config = dict(
    activation='tanh_gelu',
    norm='layernorm',
    parallel_block=False,
    init='normal',
    optimizer='soap_variant',
    seq_len=1024,
    train_tokens=237800000,
)
Each number is 128 + 24 x the weight over its row's rms, rounded and kept within 0 to 255. Layers, rows and columns count from 0. Numbers have three digits each. The size before them is the row's rms in percent of the matrix's.

# down: layer 11 MLP down (transposed), 768x96, rms 0.351, rows 439-618, columns 32-63
# up: layer 11 MLP up, 768x96, rms 0.391, rows 440-619, columns 32-63
down439 106:142088159156134141183177145151124179130140142141103146084111117159126123111142142131171085162109
up440 079:067147099160151091160119147113100126123126158110139150083104139150128138123113138151138161093181
down440 088:083131148118125151089120119137125142043148174156160104123128146175130107113128141111129112119177
up441 104:127101172111112119128101141093090168103096123153104109152153113147119177097118129151111114086070
down441 100:103142116102110127095157138129145179097130105135145151137134083155122137139141185114146108119109
up442 103:165135117171152111144150155113155159088128134115127106134091130120148116138160127094101130172127
down442 092:075148150108110113149167151111135141106117138141138136127157134095132093123161106170121108045118
up443 096:080131138100124094148170126112156172154109130148099150139108104130123103139169117113110155126126
down443 095:098134142138125110172183133115144183144132136118152133122134128128105098116139119128116146129093
up444 088:104175095123117126169135152114171098151096101153138138120124112107106121107100128145108142136145
down444 114:126114156111127169138134114136108153137136117072183084116120147114131147163146144138141092108137
up445 090:140107111145193119137156133097110145137122136149114104130110127116157168156133133091101113125118
down445 093:130148100147127147142121108153145128140142122112117139118158111121115124146184162108146169172135
up446 108:145137119153126152121096127162154156088139086111135111177155155118092129119114135152123105140122
down446 098:120151123135123132123140109113113125185085137086135111142140143104179105104127125120122137103115
up447 102:135113120111091112136096117116159111123133109129119139121081119153116133155151125110108109123143
down447 087:146164141131141121109154173099103142149092111141144129114163124099090137137141082155163121163089
up448 101:152114162087148135169128132111159115114136100090121149123156160101097129143157135153140111129117
down448 075:088121052164103110107162125102132172140106147162154150118119104140124123098135149126099106117090
up449 101:117146119116083187110130122132075103133093134124129103137115099170141134079178087137125137131131
down449 100:159149110136167110161128143168155097096179113103153126082080129110108096119096114148124169136140
up450 102:147142140146113104158144076178133100092127129125088140155126102151113120146110119147186126150100
down450 096:107162143092119127117173096134138172145128099105181087069108149143130179139094102150120134093123
up451 104:115138091130145151139151097122107107126153150117104151127119110146143146123123107103115103163095
down451 095:128133158109107106153186125128138089135119103143114142095127147131053142074138129180126127154156
up452 084:132145125155145155135129128125094124137121124158109164117115079158131150169157123100164159114104
down452 084:159114158110098131103136119175116135136154123111153126109119178104101080141112142136118081127158
up453 090:144121132142101116144116129116145134142128112117129141135148101134108151093147146075151126092104
down453 091:108105127104140100109134124122149099155124121098088140109112159174148178125108102140124169160074
up454 102:156102127154141080111157173084150174117107160087170159145122121138134103104136141113163120101143
down454 096:143147136088119136099136109106134155147168072127112104126143174161109173119112107113200105092167
up455 105:127152113115082163156154133123140120127127105092121115148117122116129156093166078128112112099072
down455 104:145116138096112120122129143152162150128148161169172102091087095133165110147113133131133169107112
up456 087:149129165146115110141106130116130136128142131087117096147140112094137130095147105148145160159163
down456 096:111096152101140144133129140165110132121144161127089131129165134135153107100171147106120137101109
up457 098:212113099135123126141122148136159148135138160105150104142096166119111125117152104131141139129072
down457 116:107124108100145116125121126139135145086151138127101107137095147115075156132131156116085111124109
up458 093:134118145142139111101101111099094163151119152124131109146133098097142113151165151157146084123059
down458 095:124098115096115131123124153116141104104141139129172176131140098174143118111133145103170155112113
up459 099:130132158132110194099136121149141144068103142101123148124098132160119143147145089082161123117085
down459 098:153137140099135137110124118149160115092106148163145084121092095133106154134137121143133152102143
up460 098:160117090168150127138152141093147146124147124129113142100092134100170163126170117119117098120128
down460 099:109142138105113145121129107084117165186163170117125097161113161113121127103104130122144132074143
up461 100:148137143132142093119097124151124134160117121129141129121118129133154100159110123135140113105097
down461 094:092147147171131155116132121104104117178135115117147125143155133116132143139108131121114123111125
up462 103:113144102138134130169121146114098131158092095110161162138131089160124123123157120147109154114120
down462 094:157137168154111100143148140111106113117139118143129123132125125128085109133101086193145150156129
up463 096:157144114066097101088159111111088111151111123112121152167089094169075136120098120130138136097166
down463 076:154150110133167134110114115132157102084162112146153130133107133110158128118157159187131120145154
up464 107:130131178147077083139142142140136116143143129101134169114124111119114122130124134151142141134185
down464 102:107108064157104108126109078155128133124130165109115128138114117144126163114108127141122098121139
up465 093:104138116111129132111069120120102137136143135104098164118127123127172108135138146087141114100139
down465 092:111123115111138164178109115116134126141111067163128103135088126138097107127160126090096172184116
up466 102:143141103140089119137145139177134146139092143110158107137116089109116109197124143164120142152166
down466 114:136150109119118164103125146117112101086185131107161085106107143171144158127117139112100107117133
up467 099:125112165079158143136131099107101130148056165104121125158117118104169174158101129095143143135134
down467 089:122129128195131158103151130142178153123176143143124127136113133140148106115146153103175133141168
up468 097:100110115099099107119133108119140155102138145126137111145138143124146135142087106122121093105110
down468 094:123157136170103115103103160126110167171127160134139130124162079146141066136145147132144105181117
up469 105:137116129142139083141138146086165138121133081168152140121107112096136122087164126136087154092142
down469 104:125125079127093098096129107108132107165101139135115114145122145079140132177121113110177111107114
up470 112:134106123156110117095099147114102101108103109188106164144148079130130088099091106122135139131123
down470 090:112137119111088113161101153118175120120104146163112165154135125146131079135149126111107127151126
up471 092:115122132157143125107106175141123126097124170128169151135133107130170139101172122160107129120133
down471 083:126099139136167122115099130108145145154152119109113077092136128105099130144123145142117138100139
up472 091:166107095146129119162128148125105125172086129117097087104060133135138090147106135129133131183102
down472 064:124121156126160172098170139142110150105126124111160127092152125147127099115154180145174096138105
up473 104:090086115110133118120119120057163129121124126115106149168161135119071156127168121165120085115144
down473 106:155155092108147183170097137166098100131136132127113121126143124151168110132098107120154107129141
up474 091:132111137181102128128115123136145142117155148131103160147162092129106143112129144130157095170169
down474 086:119193122156131118136164118164143130175086134130149102117136134167127113117131173170146129097107
up475 106:110100103155157117130129140143141094123111138106140136150107145117138114117118122151128122159080
down475 096:127131146135136124164123115098112150065137132141123107085134125182131158132157110087091109102168
up476 110:146175087132130143119143166109132106170089104108116120144160087120138147090104156164122085070082
down476 106:117132165103148098143060143089122133143151167126106124144118129096138130148132122129146137123166
up477 102:159106145157131112123099151130116126114140117119125202089113080155114098116165104134150094106149
down477 077:161070119105138136124119108159155134111109103129121123155117157118130134153095131125133170110133
up478 099:127122098128123157132122136089103078168122170146153132103108079100148223184129110143114098123105
down478 089:125105120110176124127096098125120112124112071109103121095134166124126095098103128173149133122136
up479 106:130118143157127117094114094110139107156128122107089126162122129164153130162157174135138171123127
down479 116:137129135122163164126151067163149139093097153136145113121147149151147161132150068096140101153129
up480 100:101100109130151179140161137141119107105130079112107089150066094141126100123117127138138137112097
down480 087:149130142143051160128108119129172094144154157128077145139119163088141126137098096108115165146137
up481 103:153098139142152107124140138097117104120088117154147130112092158175130165119144142124149092146113
down481 114:157125109140114130115171150133156140100149098111102171133138075146099139089111141124105129122155
up482 110:138138107107161153145115126130130146106145164138134138116137103108125160130120103089115124134164
down482 123:119129123123115154095106103129146127086132108171101155146122117097116168140167073107127104141117
up483 089:162107130157138120140114119171140140147111135123151135147132110130127144142138146119110098127129
down483 106:123139163113127135062137185134088088109177126166113127155155145116158075114141118135100111125153
up484 101:122106109124103123124130163107126120163135142134142114142167104116084117126170067176122096137159
down484 102:128161086127115108130152096085148112134111099166115136120123160160132082121133141118115103162122
up485 108:103111147104168151128134125111141161104141146174152159148101122117150156138150135091094141142145
down485 099:157136150109106107129129161148097116090100118123129135115154138125089137148127128152120124126120
up486 100:163135123198121166118143115140141150136096155106115137141152119112130171109096110166148114121139
down486 076:118088125102106113112127098117158167126131156117093145127114125101105115142126141171147130090160
up487 097:139173111124154138127145113123133138137126105147138148141116162136143104142119125112144128137114
down487 107:087134156167110131104139110129129140213116154147141131114115128109123137127108076119188132100103
up488 095:140131137165141125115099112143147125090156108116111155156143165114120128108120113140157106114135
down488 102:108137145147123147164126101161120148175102138111161141142142163145154143117126122115104161187132
up489 093:146136095124127131148090139075137135115116124130152138139128145135162134143111124109165136143129
down489 091:090129150152123083103166123152131134142141147145072132122106147086100114079092161152118143113119
up490 106:136128164129101090132129168115169173110100125127114118120154125095135147102120109117141083117125
down490 106:125070108133127100132142102157108130132120116192118100107146141136160118146154138126119113154148
up491 097:141139146088130119077143124123107132163162166112112169127123105129087132105120087107149085135128
down491 102:158130134091142174124106113137155114141104129129102121155120152082143116129141165133151161114100
up492 089:145132104146111117110130142130114116140128135175109114156116128152126139095102115124113089109105
down492 084:129101149133144167120074115108117110080160105119137113130193115118122103125143132146134145115133
up493 104:117155143134129119146124119118135128114086108087134125140142115095135165136149133124172105177082
down493 112:134106170120111127188086088131125106102120106154073078101079142155141109142159131113099124114123
up494 099:069098141146150113123176167156133152098104118139130114121120119145120136087141096143094126135135
down494 100:163153121129088120117127135127142137086169155128119137112145131122128077183119137104148148099105
up495 098:143160108144095107115124115101129159128164116075116079117104128173099133114105142165146112131121
down495 092:144134127156143135119155147156160129052163152113147118122129123072132107117103139144099154122164
up496 100:131131134120144157177126166124130087077129161122101126119122098199116110157130152129138101139152
down496 097:173137146162128143103154092132135100120140134083139086110121108095104089136119125111068138148120
up497 094:109150120154136157131159114083151151144142087119118106148074141114127108100101125163119123088063
down497 093:104108131119163131180123101142137148141127164100097149115120130141132102145157140108103165116139
up498 104:135136116155099111159142154141136120128119158169123142108111136130158131147145141153118114099112
down498 089:155098155124113119187108135091133121145123125096098108172111141127146186141132125120106131144119
up499 104:154154103120132097108149143115124120135150077157152105120135114145133106112142142115144138115126
down499 097:107114101099134156147118161138145096114097158148124162135137109201101137172127128122151134142114
up500 098:106124153066131093122146117130147140109106151091125143130118130136127124164075123154108102156147
down500 095:099141172131124155147079074144127129096166119156156110104136144150099125093169116101160102117152
up501 093:120156117126129130123123115134156119054110161123137150120105141138125151102135105143166113139104
down501 107:089105091124071124134120114102106130125116144096134115151092143180114160190091094128125127123138
up502 097:150102129113100113132102144170084119151107129119110103149128112101117135142158143130140151120110
down502 093:130160162136085129155116101108120137151124136115144147115163097122138112107170151133146124116157
up503 105:168118155115127115134095165097106153129154133147122180114119110100074130126139142129108141123150
down503 115:117098076167123152101169131111196125175078121141131114136083104120145146148114146147127117144139
up504 095:145130120142095070110133122144103134097122124139101161113154137123174100140117120130127134176155
down504 091:122127163147111088133145112110146154107131161118153123133137135130134101152133134134189112126134
up505 099:128118130141144149120126106158188125148101157132154122151103156115147095152135108132114124126097
down505 095:131139147135095127123146144077145146155186142079088117116129108116110139122127194160164128161132
up506 101:165131131130115093120118105149106166107144069150143150124131170119106098181125142147111087137158
down506 090:158113120153138105148137084090132172123173122153157160107124129096158141116079092124088109114133
up507 110:156126151130134128088160125107132116114088140121107092119071093153141106150101110155060144116164
down507 094:126122108153146097111151140168174148080110143104146131099131121118089128163100119120112097087160
up508 092:154106080145098103124120137140124112121102107132115131153121110135127132107141101157105166124181
down508 093:104134116112106120142105116117167119125125111189128133138111136135138121115116133132149170111111
up509 099:127124101156152155111129141105176133108093137168184129155113107126130124078112115102088159128133
down509 109:127125141092139162147174128212139101123166107067113123141146122120131126118111103118155096117110
up510 100:112118132143144154154109147110155157121120114149107111154111091100105124146107112089126147089136
down510 109:106135140136116088136136141164142150129152168119148121092134116134132109172103130095087111124105
up511 097:120092075132138113127161135103110134125100125138149126149149121154097114085121109151102109116122
down511 091:113115140055172115097124093144123151124113112167109134124125136138102112079117132105082124138134
up512 098:132105141129151118125129139086115156106145142140097128104134155137151124095116115130121139155128
down512 099:118143147127135158119113140135129166148119145169126124126117128111165134146166112124131122177087
up513 092:179154114131159124106159078147158141124153127179134114108080162126138138137112119148121107142112
down513 093:115138148123157131166104148154154080105090117128155107154105090105144118115148111122115178091118
up514 102:117126132121091073095106139142163143131124173108143125117103133115124144143157097157083141148119
down514 099:162116129123140174152152137158133125129155124110165114130120140105104111107109142114119077139145
up515 093:133143119109077138090117121106102119123120153112114121162133140117114117143152150108116110177121
down515 094:132136124144135082114125108118151113122131110157158161158125131127119126172197162118130154101121
up516 098:118124070154120135134153147131095121130151131191115134106152110136152162151136074146139142151139
down516 094:124127103112147132113112129127095091105158173111164087123131139147108154145102104117102127117117
up517 101:122099139117136058122072113090163126110098152132143108141128169120125109120105110157160133093099
down517 100:181157129099165149147162152122103138147132127149102130071110122145101132104119150156136143126149
up518 092:133142169102151169151127101108175098115120137112098152166122171150103158166148092148142119132144
down518 091:080096145128094058108130139078111158160132129179129114141116123120125118147130139107102118132121
up519 098:076136138102129128121117117114115148104116154072166149114149077081119115137137149128109111117111
down519 091:103132151162107123142150157137149111078120108121154114147090176146132116126056157118136103138147
up520 107:163113111122173140146123112151131125191087137182132137109112125121121109152136091116157138148115
down520 132:169126120140152162113143104109117151075134124127135117124103148143103145086155074165073095166099
up521 090:145085155130113083158111124145133083116102189115161135119122101148120127126152105137091085127123
down521 099:091141173097112092131116132122153113139148129103145092144109143114123091142108130123120113074117
up522 091:128100091116113130082142114112113138163141114115102103195146099127108134118132101110116130133119
down522 093:128164125112074147129068143167169118128170176134128171125064130123114173153117105139132152151122
up523 096:138150128131129101105166107128109164124115106097114164125099147138095092154111150147161145105144
down523 090:139124104106114145128147125115127155133136191153119118130160104108135150121156121087139121132123
up524 109:139075157151154104118127109093121095087117163120080119125113139091114123127124126112123127117150
down524 095:110188163138152118124178154118155168108139164146162118159147156121173162141138153152142152155145
up525 098:144159081180101114109119152132111126145151143112065123172124126092138092173170088131151124152137
down525 099:125142136115123103119080124126168122128101154118133149159112174092101150150146100105128098164151
up526 101:145137124158133092124155096129094145178123122131152139167154124078118121167107122155143107098123
down526 103:154111128152111150081150090146117097113155162099118126151104118155131122122154138112109120150134
up527 104:135106133138164136068108115180129146093111126079157119144138128112117093140133115137122118127089
down527 112:122109128135123139124087152156133119161166110208087130123099146118125139121115126115129149123120
up528 114:106150148148131112101147137124138106140142124091155126147122151121152127138130098116078132112115
down528 071:125089145095111091134153128113088082085131117176129152127106113152137162108123108145120113117180
up529 109:162134112144133128138157136103119142092148104117101078169149147134128085148152154109131113138117
down529 106:113157129137107063121128104131128114112136145076153129094104145081140160104114116136174133110174
up530 096:111124134147148145091153123067192128090126130134121125142146067130135120081144119164176104116129
down530 120:106124125136131130141118138123169133105118124142139147138130147125115123081174168143133164149129
up531 095:125169147096103107084108128108110095125102083107100140118123149125141134122153113127071127113112
down531 093:094083124109164138129132064168090133139121126173150132166125119116122108130132115145127090110112
up532 093:153142103163115138099118137155136117133125119159124140088122131108157123120136137166146116092124
down532 103:129154125158129138135147112127110117117169130153208107137113134140129100125099128128099097137154
up533 097:124114075152104162129144137103099107119150120101141094110129092156100100090156098145108157103115
down533 101:102130106122113153148110124151161168127133100115131135113111177150139158102161144101117135108140
up534 098:112181182117153092090100128101120140112129101126143119124122115118145117105147109078130103111111
down534 108:123127150154144144114126088110134162130115160165166097111117139125085164131119134139133114138146
up535 104:110136125114147106105165135163130094114100067158084109194128130148139135128128108126128098110127
down535 114:108174118152141110130134092080124129139141165134114128130140141137127103133143152151149141126131
up536 107:141129153134131098145109149126161177132129125131111137157168108132150144137095090119156082134121
down536 084:122084179140138143136123129144120169132136115112130099118084137126118087111158177163156148101144
up537 104:088120091074148090113165060080126142155146130119111122102139117128122149174180107098081132119164
down537 086:091166097136090152127143152142106139147111129153154133141152128140133104118138137147138129122108
up538 101:132186094110122113133144124113120158139123087147099131139124150115113139146127122149100133109104
down538 099:121094147098135099138122086143097127095139161146130121163131094159099119145100128180154079147115
up539 101:145143139129127166121104142199121115152115122136089155110129103123147123128139094152118092068137
down539 092:092107099104145102119118068093142111140124106133165165111137097144094112122135128130083111143152
up540 102:147122096122162140134131120119112132075099104124112134144093103143096162083134112083148098119119
down540 092:106124145110174105116143105141113095126112141149155139110092119114093135123144158134147100125156
up541 106:158132166111103136146121146131133142126118081144143087164110148147070107115164116127147126119111
down541 106:133115113118121134124176101100109169137130125123120129114124128129150117125107129176130124137117
up542 117:107136112124140097095150116127117134184115121136132129144134113124129141105152129136147103079146
down542 115:133115104117138155118122112167116109132156121119145114112127135133127086145099085148111158158085
up543 097:143150121167121132082144105097131144126108150159103140157185132100165143112136135139111128141117
down543 109:097136141124155150130105166128135104093145114138105127133094141118102131125140143165157135058134
up544 100:129134132099137162132142108131103133100112104091123170160137111094126133123083119188175091115138
down544 099:149088150077141137120154136175086082129146136140127091103120155145115155109169144102135110115150
up545 103:165109138110109121156131157118100086147099128122200116141106114133088090107130092142147115112109
down545 092:107111105114141100101132145131114142113122078142107136162106164103118111102096095113149108133098
up546 100:136074149097140148150109121097143166132127168126108119119099129119134140105123168121127085175122
down546 083:138177127166111103076119115135135123152093099148143154134129080153137156140160111110106129106089
up547 092:125131133148115136126086109103118098079132138168151122153128125104178125131153174123162119132145
down547 098:072124122127112071140156121169121088135166125136114107141174110108178139119088096150092132139140
up548 101:146111114092128158124126116085116145115172120144115129123120092191126152132145105153111102128116
down548 113:138136143137125124122110117166146144146138131152136090119178136076138158138136153086118128147132
up549 095:137146138090112129110110111114145138111088176135118124184099081135150114131154092100116122163149
down549 103:113178108148127125166119151124144116121152102116097158069162116159099167120173142137081162137094
up550 101:154110131197140078109118188125143133125082085132148117127095137127133172137147135117133115117128
down550 101:165096138140163128138137160154154143149134097130109106152107139117166126102109142124140095138149
up551 091:155141128101155125124117144127157127137117091156127162116146100092104085130143096101153174106138
down551 091:134164139137130162113141108140117119065140134148100120128109109130113150100106121176124151169090
up552 089:144097100109115131172149142082114106102151118116085135144132141164095127136130121099126101122150
down552 082:117125101150141135113137121134164133130136116130166094114166136136123146132181135087094163162116
up553 096:140145101135109163129139144110124145130151110115140112146121115117134122129148110144121106136151
down553 095:130080160118118086155117130111134150118113151141149128066107138104128112137174181076127160140122
up554 099:128121140137096142141133098095098132169172137135176136124153090115100128160105119163063100104143
down554 101:077119108111137120133130115145133137154174111185121128122114101107129158160112112142149125150135
up555 094:124114111155133085129109149099122134093148118161125124120132132117133117142108100118122082153111
down555 104:132133109100119126114153139119131158114138170169075132129088116145114152141148149151140112093115
up556 105:161110133138154084156125133105148151087067116121130142175117136086073110143110142100102166105096
down556 101:133144104107117125154120136097105161116172106124149118122111119152089135123075110124154117119158
up557 109:139167106124148150106119157122150079129083144179120131154136147099142170105139117114156120166103
down557 107:111130120136117176130169102107130115082111153149109121135152101119126124117112158124151102131142
up558 091:141139131118158153091178183117117151137096137147123114113161106126076140134181080093125156071122
down558 089:132117162121134108108120077152140096143130138167161139092099125120142143117071185156124141133177
up559 104:123152130133135105130138139099110137134140190139142133164151119103113122157134121086132117154137
down559 098:138124118128149066124106141112113151151099126121169153117127151134133189093096080141138118143127
up560 111:108154134164117113132084125119115153095116149157142173132106131113114124112120122110091117079127
down560 110:113074110154106111105151154087124125154172125105165108093105127153125140113108101114093158109118
up561 107:162102133136143116117144166108133165144149134110165112131110134138167141137127076115129130132079
down561 100:139127125133089171119143124135150103185120094123116156146150152090151108156107146150152146106147
up562 105:100120081125139093143114153103140109110160090132146107132102142161123137130141124118090152156116
down562 117:112120143152141109106122127145151111124115117098154162136059156123142149139158059100117102153137
up563 098:125105098101122172129111104115105185121137132099126080117098118124108069124114151170112148120143
down563 100:165118090126147127138117106142111114106142137116097121171141105158125133141079114156126134083122
up564 096:118127119141139120073062139152098107106098121087140162105103092126079112161153111159116120153116
down564 099:111154111108153090120091161098136126166153136104166122135105141112122134102147120133184124121141
up565 096:140145082165082135117144148155130138174126156121137108133099126145134058115142117137129095154080
down565 090:123100134142121111084085147114114146111123110121152120147111107142118092141154150072158134107165
up566 102:156141124136168119174104104122106142131138153146110139153067142113113078114139124090154100150138
down566 097:116157222130135147120150109129116142088121153111119134134106108119100180151106114160116100178131
up567 087:137116125155114123122143098121121132171110148146130129146162095096164121167121107079116164157152
down567 091:131091157131106115144153143115099130132160098121134159154137156089122089111161129121102131151128
up568 101:140096106141122105126132104083135116114141131115124088121116124123117086149103163178124125107116
down568 088:097160109112156175134100146137069144135155149119129128123152126112153106151175123152127178118184
up569 085:125114160093111129149100145091121140115101135125129104150162124088136095139178131127128148093120
down569 089:137133123141175117134120163138128117121109167073102123114167124123086151115129122141117085146131
up570 096:113143112108121131180124129079152112124116127141131125161146104150113103146166109162127105158134
down570 105:120133137110146141108132110120161103149083127134128153122166103090153107139116093151118138159133
up571 104:169111107102110103107149153109110118166133129119109101135159137094162111140121172153113141141165
down571 121:096103133148090114113172136155136151145140112179131091104110153136089121134158134108143116132118
up572 104:148124125191100103138133137089117127129126122120135084128093159145156149129148125116108141117113
down572 091:108146126096121112148098134122111149148106157143130145143119115122139165101089156176142171092194
up573 096:140136126142170112145165140116163083098122145120109114138151113108120135165132130142103118090130
down573 101:155128130135142082171117143100118092135069177132094128115158150118116134136131130099169151139119
up574 096:141153164158098141158122124152155142102123164183151116151116094085108116149111083113196098106118
down574 092:167127151159149124102084121126093145190076121122130121109149102149106123145146164145096174116080
up575 107:111124073133114094117089129123153133129183113152117094161132145138143125112124104155157117116107
down575 089:148129088148148124131128145139167088100090117122114119134098132068113150115120132104095134118087
up576 091:132142109152102101123115144165178127121114092120135163122156103106134149122080147137122120121117
down576 101:091173101108128109106111120104153126116116149108141140092108097112125156138096132100098136104106
up577 100:143142123152134146161159129130136097143162145142139115133123105123211129107157145139122091124160
down577 106:097123084135075158085054119128109139123178090095138150115136095154108169130164103114138137107112
up578 097:080171122154061116114132140116075134134099114117100153129084094111126168133152146160100101101105
down578 097:116143118091157130090109112163121102107161111149077155125121133111128121075102155137122138161126
up579 086:116168118098145119153157152089109173135147151143130082094148115118126102112122116093082112119166
down579 092:099096096164125105157091111156153104125127149114150104114103136132175107162155153139107096069150
up580 102:086111116142130087107144122155108147068162141145107137129098174138098138118153135138148128168122
down580 095:142161125142141125145124132119120099113156103100159115088134085101110095119115117165113136123165
up581 106:126138149087165126124121125136103119156102130137164155119071097127134112098137144176126101133126
down581 110:122144123116145154104137098091148115118128101156146123102106127139129077118153130165164072110157
up582 110:122174116155095147102137131133135146143141121095109141151121119168118124149137066111148135102123
down582 121:115112120051148141164125110152115103141186129138079137097087156136113102119181119110173114150130
up583 093:120063120149117165141072138140125111113096113119108102129107133087107152139166153168126120152164
down583 091:073136143124131110152118117116153145173106121087078160122123131146118120094091097176098140126131
up584 089:090115158118130113104137135125159127101129107128129132170096150139130149140170101141091148143134
down584 111:121152157161149129083150180116138126160125105130109145126165143119136091089127121132121065138122
up585 108:127149106150110136166091126129113128112065128128106158127155136127111124124121094149146163105124
down585 095:102140127153149106108072073125122144129167101145103130119121089121134146132170153143102149156148
up586 100:092170146129134153095141103103137141155137143107131121136127087124098095158130133129118119102194
down586 096:146106105109165092156158113149120146115147148137089080108144073096108181103087150119157113103117
up587 122:126105142103121127149136093125119142115146111097111179127138133111092151153146150160100091114154
down587 111:100101128116104124113105108117114150163155133141129118129092162119113099178140122120126132129109
up588 094:169125171178110135137123099112112137085128181133140108122134103123147115147141129138132115114126
down588 097:092166134154106080097152125132151133109103114093110132129101139132128088117139118112140169156085
up589 098:170115117122145148100120104103113091143135158162150144121131154126157124156135115065180117135135
down589 096:125108131134088124142144138151129139128167114150157158148132108123114162132111160173164115088137
up590 101:171104080165153101122133133084099133143110171122100136138143168160119110109116131158151074145161
down590 094:155145120131097163115072152121098126110139098131100091125152140171157113137178129120112111131136
up591 101:079169165133110115148175127128101151115124088155125132170166105171114090134064127148142115129162
down591 095:147144140114123113143084104148154122101117183123148114136171156111120171159153111165153128181137
up592 091:098136107160145143097130176107189104178143093071146152134135114123130110141158115108125135110106
down592 101:135113131138119186110110177114131129093145112106164087127146116103179117173152106126124113117137
up593 092:091119140149175145115095075099118137131147171094102126136087106120142112134126101097133111126161
down593 106:102128150154148131115106177123135090079126142143119120112135121146118149121133090125119135139111
up594 108:130114128098119124134106133149144141141144136154123100166121115103123155125141114103134122159154
down594 114:079119170129086149118148132156133143155154120173164113147110156142127115139093134115184124166123
up595 104:137137116151150110110116092076124152124130112134117123138133137104156110137120119103114150148147
down595 091:102138158136087122139127143127158149076139154114131090154122142155140165126143163126135135165134
up596 106:154166100121125118135155132107133115100090124140085082157178097118118134114129126142152088081089
down596 111:137139103068168123180124076101112182149134127120146144134135162138123114166167186114121127140088
up597 086:112138132116127132133129140114169140109142117112126139164081085085145106116130120117129157148153
down597 095:123096113199104115089148115124125116096129108111110123108108137118135175138126125113121158148105
up598 102:144154121092130100106140134112091144156128110150128109160162150124127100151176077180130139125112
down598 104:120144103152084137147143144090106123105138128111131086127154137107165061129184110085133095131095
up599 108:110150092098091092159122108151136118153087185126156136144142130128131144122161090156098157165148
down599 113:107121147143117150140171082105136104149133162113095083129118115094102102106103125124164130154159
up600 098:150145114091150126128134093121129122124113092137162146117072135173133102166154121152072139103168
down600 099:157088136129154130129118135177079162116092171147143121120164102105135167095132099098100150166145
up601 106:117168138088179150122137113084082152150129139129115109161149138104157119089142143166135146118132
down601 108:144103085130133125131140143159115136133081074149144105124120112120135173098123185146148125134123
up602 107:152137110157159101119119153092093125120110144113168085156144122110136101160130128119120122129097
down602 110:075171110087126089150120093166140130137141146122130142101099136095142109082148168112152131140120
up603 093:187143128149159099119153131146131126135140157119120117139137105116168135146155132133159078132182
down603 081:065123149115097109111097124083135141129114104108154167138096106101129141161130142152087156132096
up604 096:131175119180121105122127119117114139059129099130121083166100120113163133160129134155148132167142
down604 097:127105120106106132126125129162176074160116158123173171131122136130136131072108120114115097168150
up605 106:150149156135086137131110117118130144147110141124106141131102120130138114144107121097176150137103
down605 090:134138121127112148097136155123118131140118177153106151114115096137118115144169161159093127132105
up606 096:109137128108128098120137110133104107133116086155160158131108135104155107153147099096107167181125
down606 093:122138080124127149110113110133108147098160059130060099145139157147147140114136131137150105104124
up607 101:112136123127106119123149139118140121145170123087100125157102148135105116170142128140129119154107
down607 105:118107165121159118127169143134125160122131117159178113100113112113096131090123137092169154149158
up608 095:147173144197126148116107151135112130126120086178100141142141098167143115104123121094117128105141
down608 093:130128086113148134163137117144144128130139117152168129168186114134106104134130136121081114172129
up609 095:087170118139184139154143101157161144100165130123148119142105163126118125146115109144117158123143
down609 084:154086124143117128086139128089109158134139108125152149159136140122158137101133163106168128100126
up610 091:135146133124130100174117121148120127092162106169136147179119083146170172125142152107130112116124
down610 102:090129104130125069118151123127136107160119129144155146117096095146136104125114158091163159165115
up611 104:187099129130136139106169161119147084136128087092127141131127134102133125128100102134111114155159
down611 103:116167126114176121163131147095141105108146111157157104178129110152129159142144128135135098102133
up612 105:164131146140136099163109116112133164147118117143130106173128127097128105111135133144163137128102
down612 116:175079158117162119158152141114118144093122153139115132103158116137151160108113121146107110130121
up613 104:143126170134085090102114110131159110120109117076156151136139106124150108135074126144070149131090
down613 111:105107137117147136155125137113133121089119140128138170165137109102112134154106102159152116106057
up614 103:109152141102167094132122126109121147088137085163095074158134111182142140102104112136133121144109
down614 115:123162097110163116169104108152141149138140099113164174160147115115157115113107140137117092123113
up615 092:113136163111118138167143138094139166113109097093140148123121154098130167174154119152133099109118
down615 124:180178116151133160150113135143105109124151147127118092117133103127100125133103165109146139123146
up616 108:136146119139118107139125154067119141087130087128119125125108166067086163141106153099145121129091
down616 110:129121136155118132109132143134131146141158156164149104103123074091148116169150174109119108096142
up617 105:160097103131117142119121108120132123188135151126148168131136121095141121109116113146136104151155
down617 100:083152112132162132144140174110139153121118127138144145134110126122132112138159163102143111096129
up618 089:107141093138122101123124141133145130117115110159150127104100140095134147095161124128141055160159
down618 091:115171127166131113145103134161133132103149073128161137142115152136141147100148147115088135120166
up619 101:143186179154086131136151148143166165130114128108105139183154117076132089130132123141156108133148